config.yaml
n_layer: 9
d_model: 832
n_head: 13
n_kv_head: 13
head_dim: 64
d_mlp: 2240
vocab_size: 32000
activation: "swiglu"
norm: "rmsnorm"
norm_place: "pre"
norm_eps: 1e-05
positions: "rope"
rope_base: 10000.0
rope_fraction: 1.0
qk_norm: true
attn_scale: 0.137
bias: "none"
tie_embeddings: false
parallel_block: false
extras: ["capped logits"]
init: "normal"
init_std_qkv: 0.0189
init_std_o: 0.0189
init_std_up: 0.0189
init_std_down: 0.0115
optimizer: "adamw"
lr: 0.000773
beta1: 0.9
beta2: 0.98
weight_decay: 0.17
lr_head: 0.00606
warmup_steps: 290
schedule: "cos"
final_lr_fraction: 0.0
batch_tokens: 131072
seq_len: 1024
doc_mask: true
train_tokens: 1063000000
steps: 8111
dataset: "wikipedia_en"
Each number is 200 + 20 x the weight over its row's rms, rounded and kept within 0 to 999. Layers, rows and columns count from 0. The size before them is the row's rms in percent of the matrix's.

# layer 4 attention query, 832x832, rms 0.0352, rows 214-313, columns 800-831
114,167,216,176,220,179,182,251,189,224,188,203,203,225,212,194,213,203,195,199,234,165,239,217,234,220,182,225,210,198,198,193,190
098,203,221,169,186,207,211,199,206,199,195,209,214,190,206,224,206,198,213,240,219,198,174,186,192,200,210,203,173,221,218,235,181
106,233,229,210,221,233,207,178,164,181,193,203,198,170,203,223,192,205,175,219,161,222,204,209,199,178,189,172,217,191,212,207,156
112,201,197,188,212,191,180,229,190,218,160,211,212,196,212,196,224,222,204,203,223,187,172,206,236,212,198,235,180,181,228,198,205
109,210,239,207,185,220,227,208,187,198,207,209,205,212,187,196,178,239,199,210,170,213,213,195,178,193,267,164,193,204,169,201,222
092,231,204,238,222,181,218,228,203,189,200,181,214,168,180,208,179,206,194,215,164,219,196,212,198,186,194,186,210,194,188,226,193
105,183,216,185,209,190,211,214,216,198,222,240,199,206,208,187,175,218,195,197,222,145,222,193,226,219,176,203,239,200,214,164,204
108,213,198,195,208,231,176,189,179,195,240,189,210,205,197,220,186,200,209,187,154,190,179,199,202,200,196,192,196,201,211,176,200
108,181,202,187,219,197,241,233,222,186,194,218,196,218,197,160,201,202,216,191,207,186,191,172,237,206,194,218,232,186,197,222,190
104,203,209,199,209,141,200,220,202,196,209,204,194,202,211,212,189,170,189,211,256,193,206,201,241,220,178,204,224,210,193,196,184
099,215,223,183,174,202,203,190,244,202,180,202,172,207,214,187,203,215,217,184,218,197,209,246,206,216,170,226,205,215,221,152,253
100,210,200,205,166,214,187,195,207,221,188,207,216,237,194,199,214,204,225,176,167,199,186,216,185,172,193,176,207,203,190,177,213
097,208,182,214,181,202,218,223,207,201,160,206,184,225,218,229,213,172,168,205,246,205,170,169,202,199,218,249,214,189,194,220,188
108,194,218,205,225,166,228,228,195,216,201,189,206,236,179,186,191,209,212,188,244,177,214,154,197,192,168,199,237,184,206,166,163
105,194,218,169,186,219,174,189,213,193,210,202,183,207,189,222,140,214,218,200,194,228,196,172,195,168,191,173,197,220,200,219,170
097,215,180,220,201,211,153,211,199,203,208,218,235,179,179,221,181,203,208,222,186,219,215,178,146,187,143,191,198,210,211,217,190
124,208,209,208,203,200,201,174,206,184,212,193,196,162,176,212,203,201,187,185,166,237,190,190,168,196,220,157,188,204,195,216,195
105,170,188,212,217,186,190,184,210,201,185,211,184,225,208,222,185,199,199,216,217,170,198,196,240,243,170,247,235,181,192,203,219
099,187,192,222,219,204,191,179,183,162,235,195,150,180,188,201,205,216,176,236,191,203,183,208,214,168,205,217,212,183,207,188,182
096,202,205,189,230,212,222,219,190,182,223,204,193,176,194,225,214,208,210,223,184,184,200,164,197,203,228,186,142,187,188,176,192
101,188,209,225,212,193,202,193,229,194,210,189,148,196,215,188,202,185,219,202,183,210,189,228,207,206,196,212,206,170,189,178,178
100,174,203,172,189,194,170,189,196,204,218,230,201,240,234,223,220,176,164,171,187,198,178,181,206,223,174,222,221,208,212,183,204
094,190,199,210,208,195,250,194,204,227,199,176,197,195,176,194,180,214,220,214,211,195,209,163,201,200,194,226,208,197,184,193,204
095,197,218,162,190,186,198,211,191,196,187,188,220,220,231,191,180,148,221,183,206,208,175,215,202,192,168,189,237,202,198,202,225
094,203,202,228,184,236,194,236,197,197,183,204,200,186,203,215,184,237,209,217,158,206,234,203,194,196,196,196,162,202,229,203,223
101,213,180,184,198,213,211,170,180,201,215,174,225,127,211,190,205,195,201,186,216,230,228,211,159,193,191,187,173,173,206,207,202
094,181,209,162,197,220,203,181,207,193,200,196,231,181,213,195,182,182,175,204,170,200,178,189,203,187,152,203,205,234,211,174,202
090,222,211,192,183,191,178,175,209,238,198,220,210,192,234,151,196,180,192,181,196,181,214,189,203,175,180,176,196,211,232,205,206
104,185,213,212,168,187,192,178,220,213,184,219,206,194,225,221,183,204,233,219,205,171,227,162,219,208,200,202,190,224,197,200,187
094,188,210,237,203,195,209,176,204,223,191,229,208,215,185,202,196,199,203,213,188,182,240,183,205,195,201,193,187,198,198,227,218
099,194,205,169,259,200,181,216,177,213,218,205,204,251,218,191,200,183,196,187,212,183,180,261,195,178,199,211,211,201,185,188,192
100,225,199,196,192,183,218,158,185,224,203,196,241,201,197,175,183,158,195,186,233,205,214,200,198,180,207,191,188,200,222,254,203
105,206,175,195,192,219,187,215,202,217,213,167,202,265,234,195,193,195,207,200,196,195,186,182,202,196,190,221,187,223,161,228,187
101,192,262,211,175,183,177,204,194,198,177,202,188,199,226,197,196,217,229,215,176,166,228,217,228,151,193,189,196,180,144,200,205
105,187,178,208,231,217,186,183,200,180,244,189,184,214,182,212,169,194,178,168,180,162,180,199,208,181,209,202,225,221,212,224,227
098,215,206,241,197,208,233,239,193,193,184,215,202,198,180,207,159,216,221,202,200,165,251,201,203,201,152,188,212,208,244,200,219
107,242,189,200,228,176,194,213,214,229,204,195,232,193,184,216,225,205,170,192,199,232,195,228,151,186,181,178,190,177,202,243,208
096,202,227,227,226,186,208,236,218,211,201,203,159,206,182,231,160,231,233,205,179,158,194,203,205,189,191,207,205,189,201,176,200
100,200,239,198,210,193,227,217,139,211,190,183,183,188,217,201,226,200,176,209,233,204,196,208,217,164,224,208,173,204,193,234,207
095,187,191,185,201,194,206,207,199,217,197,213,204,173,223,216,172,193,190,186,180,215,186,234,219,186,197,163,197,192,214,195,204
091,222,191,183,172,174,178,178,208,209,194,229,182,230,210,213,195,202,182,174,200,195,184,225,200,176,183,223,204,231,193,199,183
093,212,220,249,186,187,200,184,268,181,209,194,207,172,185,213,182,204,174,185,178,221,242,199,189,215,228,195,209,211,180,208,216
080,187,205,185,206,195,186,179,168,201,200,202,194,177,171,207,184,210,186,221,157,197,188,199,223,208,179,201,195,184,182,214,186
078,178,201,165,188,218,157,172,192,193,206,204,185,211,234,189,214,206,215,212,198,187,205,221,203,175,217,185,195,185,172,157,218
078,212,184,201,167,158,192,205,204,204,228,209,196,200,178,197,176,239,209,191,228,248,193,219,179,203,214,158,174,173,166,191,176
083,183,191,219,209,211,225,197,174,220,184,211,196,198,253,216,208,216,186,212,195,179,210,225,208,201,169,200,175,188,172,174,232
090,230,187,205,205,135,169,157,227,186,180,142,166,193,203,209,178,212,228,156,195,199,186,160,176,205,200,193,200,206,224,201,184
082,168,216,176,186,196,209,152,154,201,196,191,217,201,161,174,194,184,194,211,239,211,199,185,211,180,240,187,224,218,225,220,179
079,188,177,210,174,207,220,188,231,206,211,208,207,188,198,167,218,213,199,199,228,219,168,194,205,225,213,231,211,207,227,204,207
083,157,201,207,205,212,239,186,186,220,176,206,211,225,219,218,191,213,179,202,214,219,221,207,200,225,197,204,184,185,169,216,191
088,198,226,225,176,173,180,187,192,174,229,182,190,206,159,221,215,211,221,193,162,199,191,181,186,196,232,223,190,227,191,220,179
086,193,168,222,189,230,198,208,198,234,222,168,182,208,198,237,208,213,186,205,181,209,191,216,229,185,215,218,215,196,196,205,213
085,204,226,217,215,158,220,215,191,182,186,216,205,199,207,221,207,171,217,189,210,215,233,203,204,167,191,184,214,204,230,227,199
091,185,201,173,197,236,210,180,196,208,231,218,163,174,145,214,178,187,170,214,190,233,167,205,182,193,210,206,243,186,247,190,169
087,212,201,182,171,223,216,185,217,220,205,197,232,217,203,193,202,169,210,192,223,234,191,183,169,199,246,189,240,196,217,216,198
094,245,163,220,227,182,192,186,232,189,173,190,197,205,183,225,205,209,181,198,189,219,205,190,191,208,187,200,208,202,169,181,225
087,194,202,212,229,170,198,192,182,185,196,174,234,184,183,244,200,184,183,191,217,173,172,188,238,208,199,213,198,192,191,202,164
091,156,212,191,178,235,192,225,159,200,177,232,215,187,204,212,181,179,207,184,216,194,195,222,224,191,210,218,178,196,208,187,186
087,216,175,202,217,195,199,206,202,200,174,211,224,198,190,212,232,201,188,154,171,205,231,214,181,171,187,162,202,201,147,182,231
091,205,200,190,214,126,199,200,180,184,184,224,200,181,225,197,209,188,199,214,244,206,202,200,204,212,201,196,229,199,222,203,205
093,182,205,223,187,220,198,204,172,237,209,178,201,209,168,172,220,200,189,191,234,178,207,216,223,204,200,206,173,194,202,196,154
091,203,190,156,163,215,185,184,218,211,187,218,192,205,224,203,190,174,159,186,211,221,198,206,209,188,203,238,245,214,218,216,224
090,190,179,218,192,220,224,201,175,200,211,163,178,209,233,167,247,208,187,188,227,184,160,208,215,235,209,251,201,152,199,211,171
100,167,191,194,162,247,188,208,210,198,195,215,205,201,194,191,195,215,188,233,205,186,180,202,231,200,226,215,206,194,205,189,201
091,247,185,191,223,143,223,207,182,203,193,191,215,204,205,214,180,166,205,218,222,182,191,197,196,215,215,171,208,214,188,173,199
089,194,194,202,194,214,188,222,193,195,208,210,167,211,198,185,186,222,195,203,209,153,175,224,202,208,225,227,183,175,230,172,188
105,190,194,201,206,189,217,173,169,220,211,213,209,181,180,250,216,187,202,217,155,214,216,169,203,219,227,193,182,222,170,198,214
098,224,202,215,225,170,197,175,207,194,193,220,205,194,193,220,201,173,205,170,183,233,228,173,170,221,198,208,207,257,192,204,188
091,202,229,216,193,207,199,241,229,209,186,206,183,196,213,191,161,188,193,216,194,171,170,176,213,187,216,213,164,175,227,151,205
100,182,226,235,170,232,203,171,194,221,230,189,206,177,172,200,169,199,199,189,160,214,205,210,192,191,216,196,163,203,194,198,189
099,213,214,207,199,173,177,201,201,205,199,189,228,222,208,189,190,206,188,195,199,214,199,195,197,203,167,188,197,190,150,226,193
094,206,189,186,215,174,189,241,193,187,196,188,202,234,209,183,211,185,192,180,232,157,193,226,206,210,183,178,218,204,206,205,236
088,184,198,236,203,221,202,168,197,207,203,206,212,173,164,221,238,222,163,195,186,168,214,216,199,214,222,187,227,227,172,196,172
100,212,189,169,222,167,195,207,208,195,191,215,221,236,205,205,181,212,187,215,252,204,185,201,200,218,198,208,224,179,195,211,206
107,225,223,222,227,196,207,203,196,176,220,181,201,234,213,170,219,207,215,189,199,170,194,215,217,154,194,207,212,232,204,238,152
090,204,188,155,170,200,215,173,189,220,214,193,242,176,173,233,198,210,169,210,224,213,198,215,169,207,200,203,216,170,182,176,212
095,182,203,211,189,255,216,165,186,202,218,186,199,168,179,199,208,206,208,222,156,198,183,184,213,213,219,193,178,208,214,183,188
091,213,214,229,194,206,146,182,204,203,200,213,231,169,199,190,215,189,187,202,224,170,187,217,173,217,238,184,186,170,198,203,222
108,191,212,212,180,203,174,209,209,200,179,184,182,210,198,194,193,172,176,197,204,169,210,207,189,206,191,202,223,215,203,227,247
095,210,176,220,170,226,172,172,214,205,236,184,200,191,174,186,191,231,218,218,182,201,192,236,178,203,206,207,172,186,230,182,150
116,204,215,197,200,183,192,263,183,179,196,202,152,217,192,203,209,239,206,220,222,152,205,194,217,231,165,238,193,181,187,171,206
107,186,211,201,181,226,211,189,197,176,215,194,166,187,170,228,214,205,210,188,173,212,205,232,188,198,245,164,185,202,201,201,161
119,225,209,190,201,181,191,213,221,201,167,211,178,214,237,197,190,177,200,214,217,178,218,222,216,229,175,226,216,183,218,207,207
109,210,207,223,194,197,213,185,198,225,213,172,195,199,195,187,198,197,191,179,178,185,190,197,190,212,231,183,196,216,229,194,154
107,241,192,222,187,172,210,184,215,184,164,207,209,224,201,249,232,192,197,199,189,160,212,207,200,220,200,211,194,224,219,185,217
102,225,186,169,215,190,199,194,210,197,215,204,182,241,228,167,179,202,169,186,211,195,196,189,174,229,190,220,232,224,159,241,224
120,202,185,202,220,231,190,205,184,196,232,177,195,207,196,198,227,193,171,200,203,172,195,193,183,234,207,168,217,207,188,175,184
105,191,195,174,224,160,234,248,221,221,183,212,216,201,163,207,203,226,187,209,231,223,211,222,177,210,199,196,213,155,184,195,200
102,207,175,204,167,215,200,153,205,209,219,165,193,183,165,172,215,202,191,200,192,204,197,185,199,165,189,236,203,219,166,210,204
096,221,205,186,218,180,193,246,233,186,208,204,195,238,207,217,159,231,217,181,208,159,212,208,168,187,196,211,187,213,195,238,224
117,172,200,184,162,221,174,204,211,185,196,241,208,214,209,221,209,230,210,196,217,195,189,235,218,208,220,232,232,174,185,173,197
106,178,221,216,197,175,184,203,177,197,188,187,201,207,202,172,180,182,223,173,200,220,224,215,227,192,229,187,206,206,176,212,194
103,207,210,221,169,219,211,176,237,217,148,248,211,199,221,237,210,201,185,212,173,211,224,201,190,211,210,222,196,172,211,207,232
102,189,222,254,160,214,190,185,193,191,179,223,198,200,212,195,208,212,194,189,226,178,203,193,215,233,186,233,172,181,196,218,202
104,177,179,185,195,162,179,199,259,210,209,184,194,200,215,199,190,217,186,191,243,211,230,223,190,196,201,206,214,203,183,185,199
118,185,187,182,213,182,191,183,180,182,237,187,167,206,192,179,187,182,213,183,216,185,217,207,206,223,219,223,206,197,224,156,246
103,220,167,176,211,181,236,181,231,201,239,182,216,226,202,192,205,197,172,177,216,185,179,230,197,212,179,203,240,241,183,243,205
104,179,200,181,206,177,196,238,202,188,187,223,175,211,180,197,170,214,188,172,209,208,245,191,194,194,185,217,206,215,179,208,221
108,201,204,212,180,208,197,223,236,212,163,183,206,202,212,201,204,226,181,198,196,196,225,185,170,234,207,193,224,199,216,200,155
114,201,214,185,208,191,168,216,208,206,149,230,200,252,223,207,188,224,190,182,223,184,205,203,234,200,206,226,197,175,176,226,221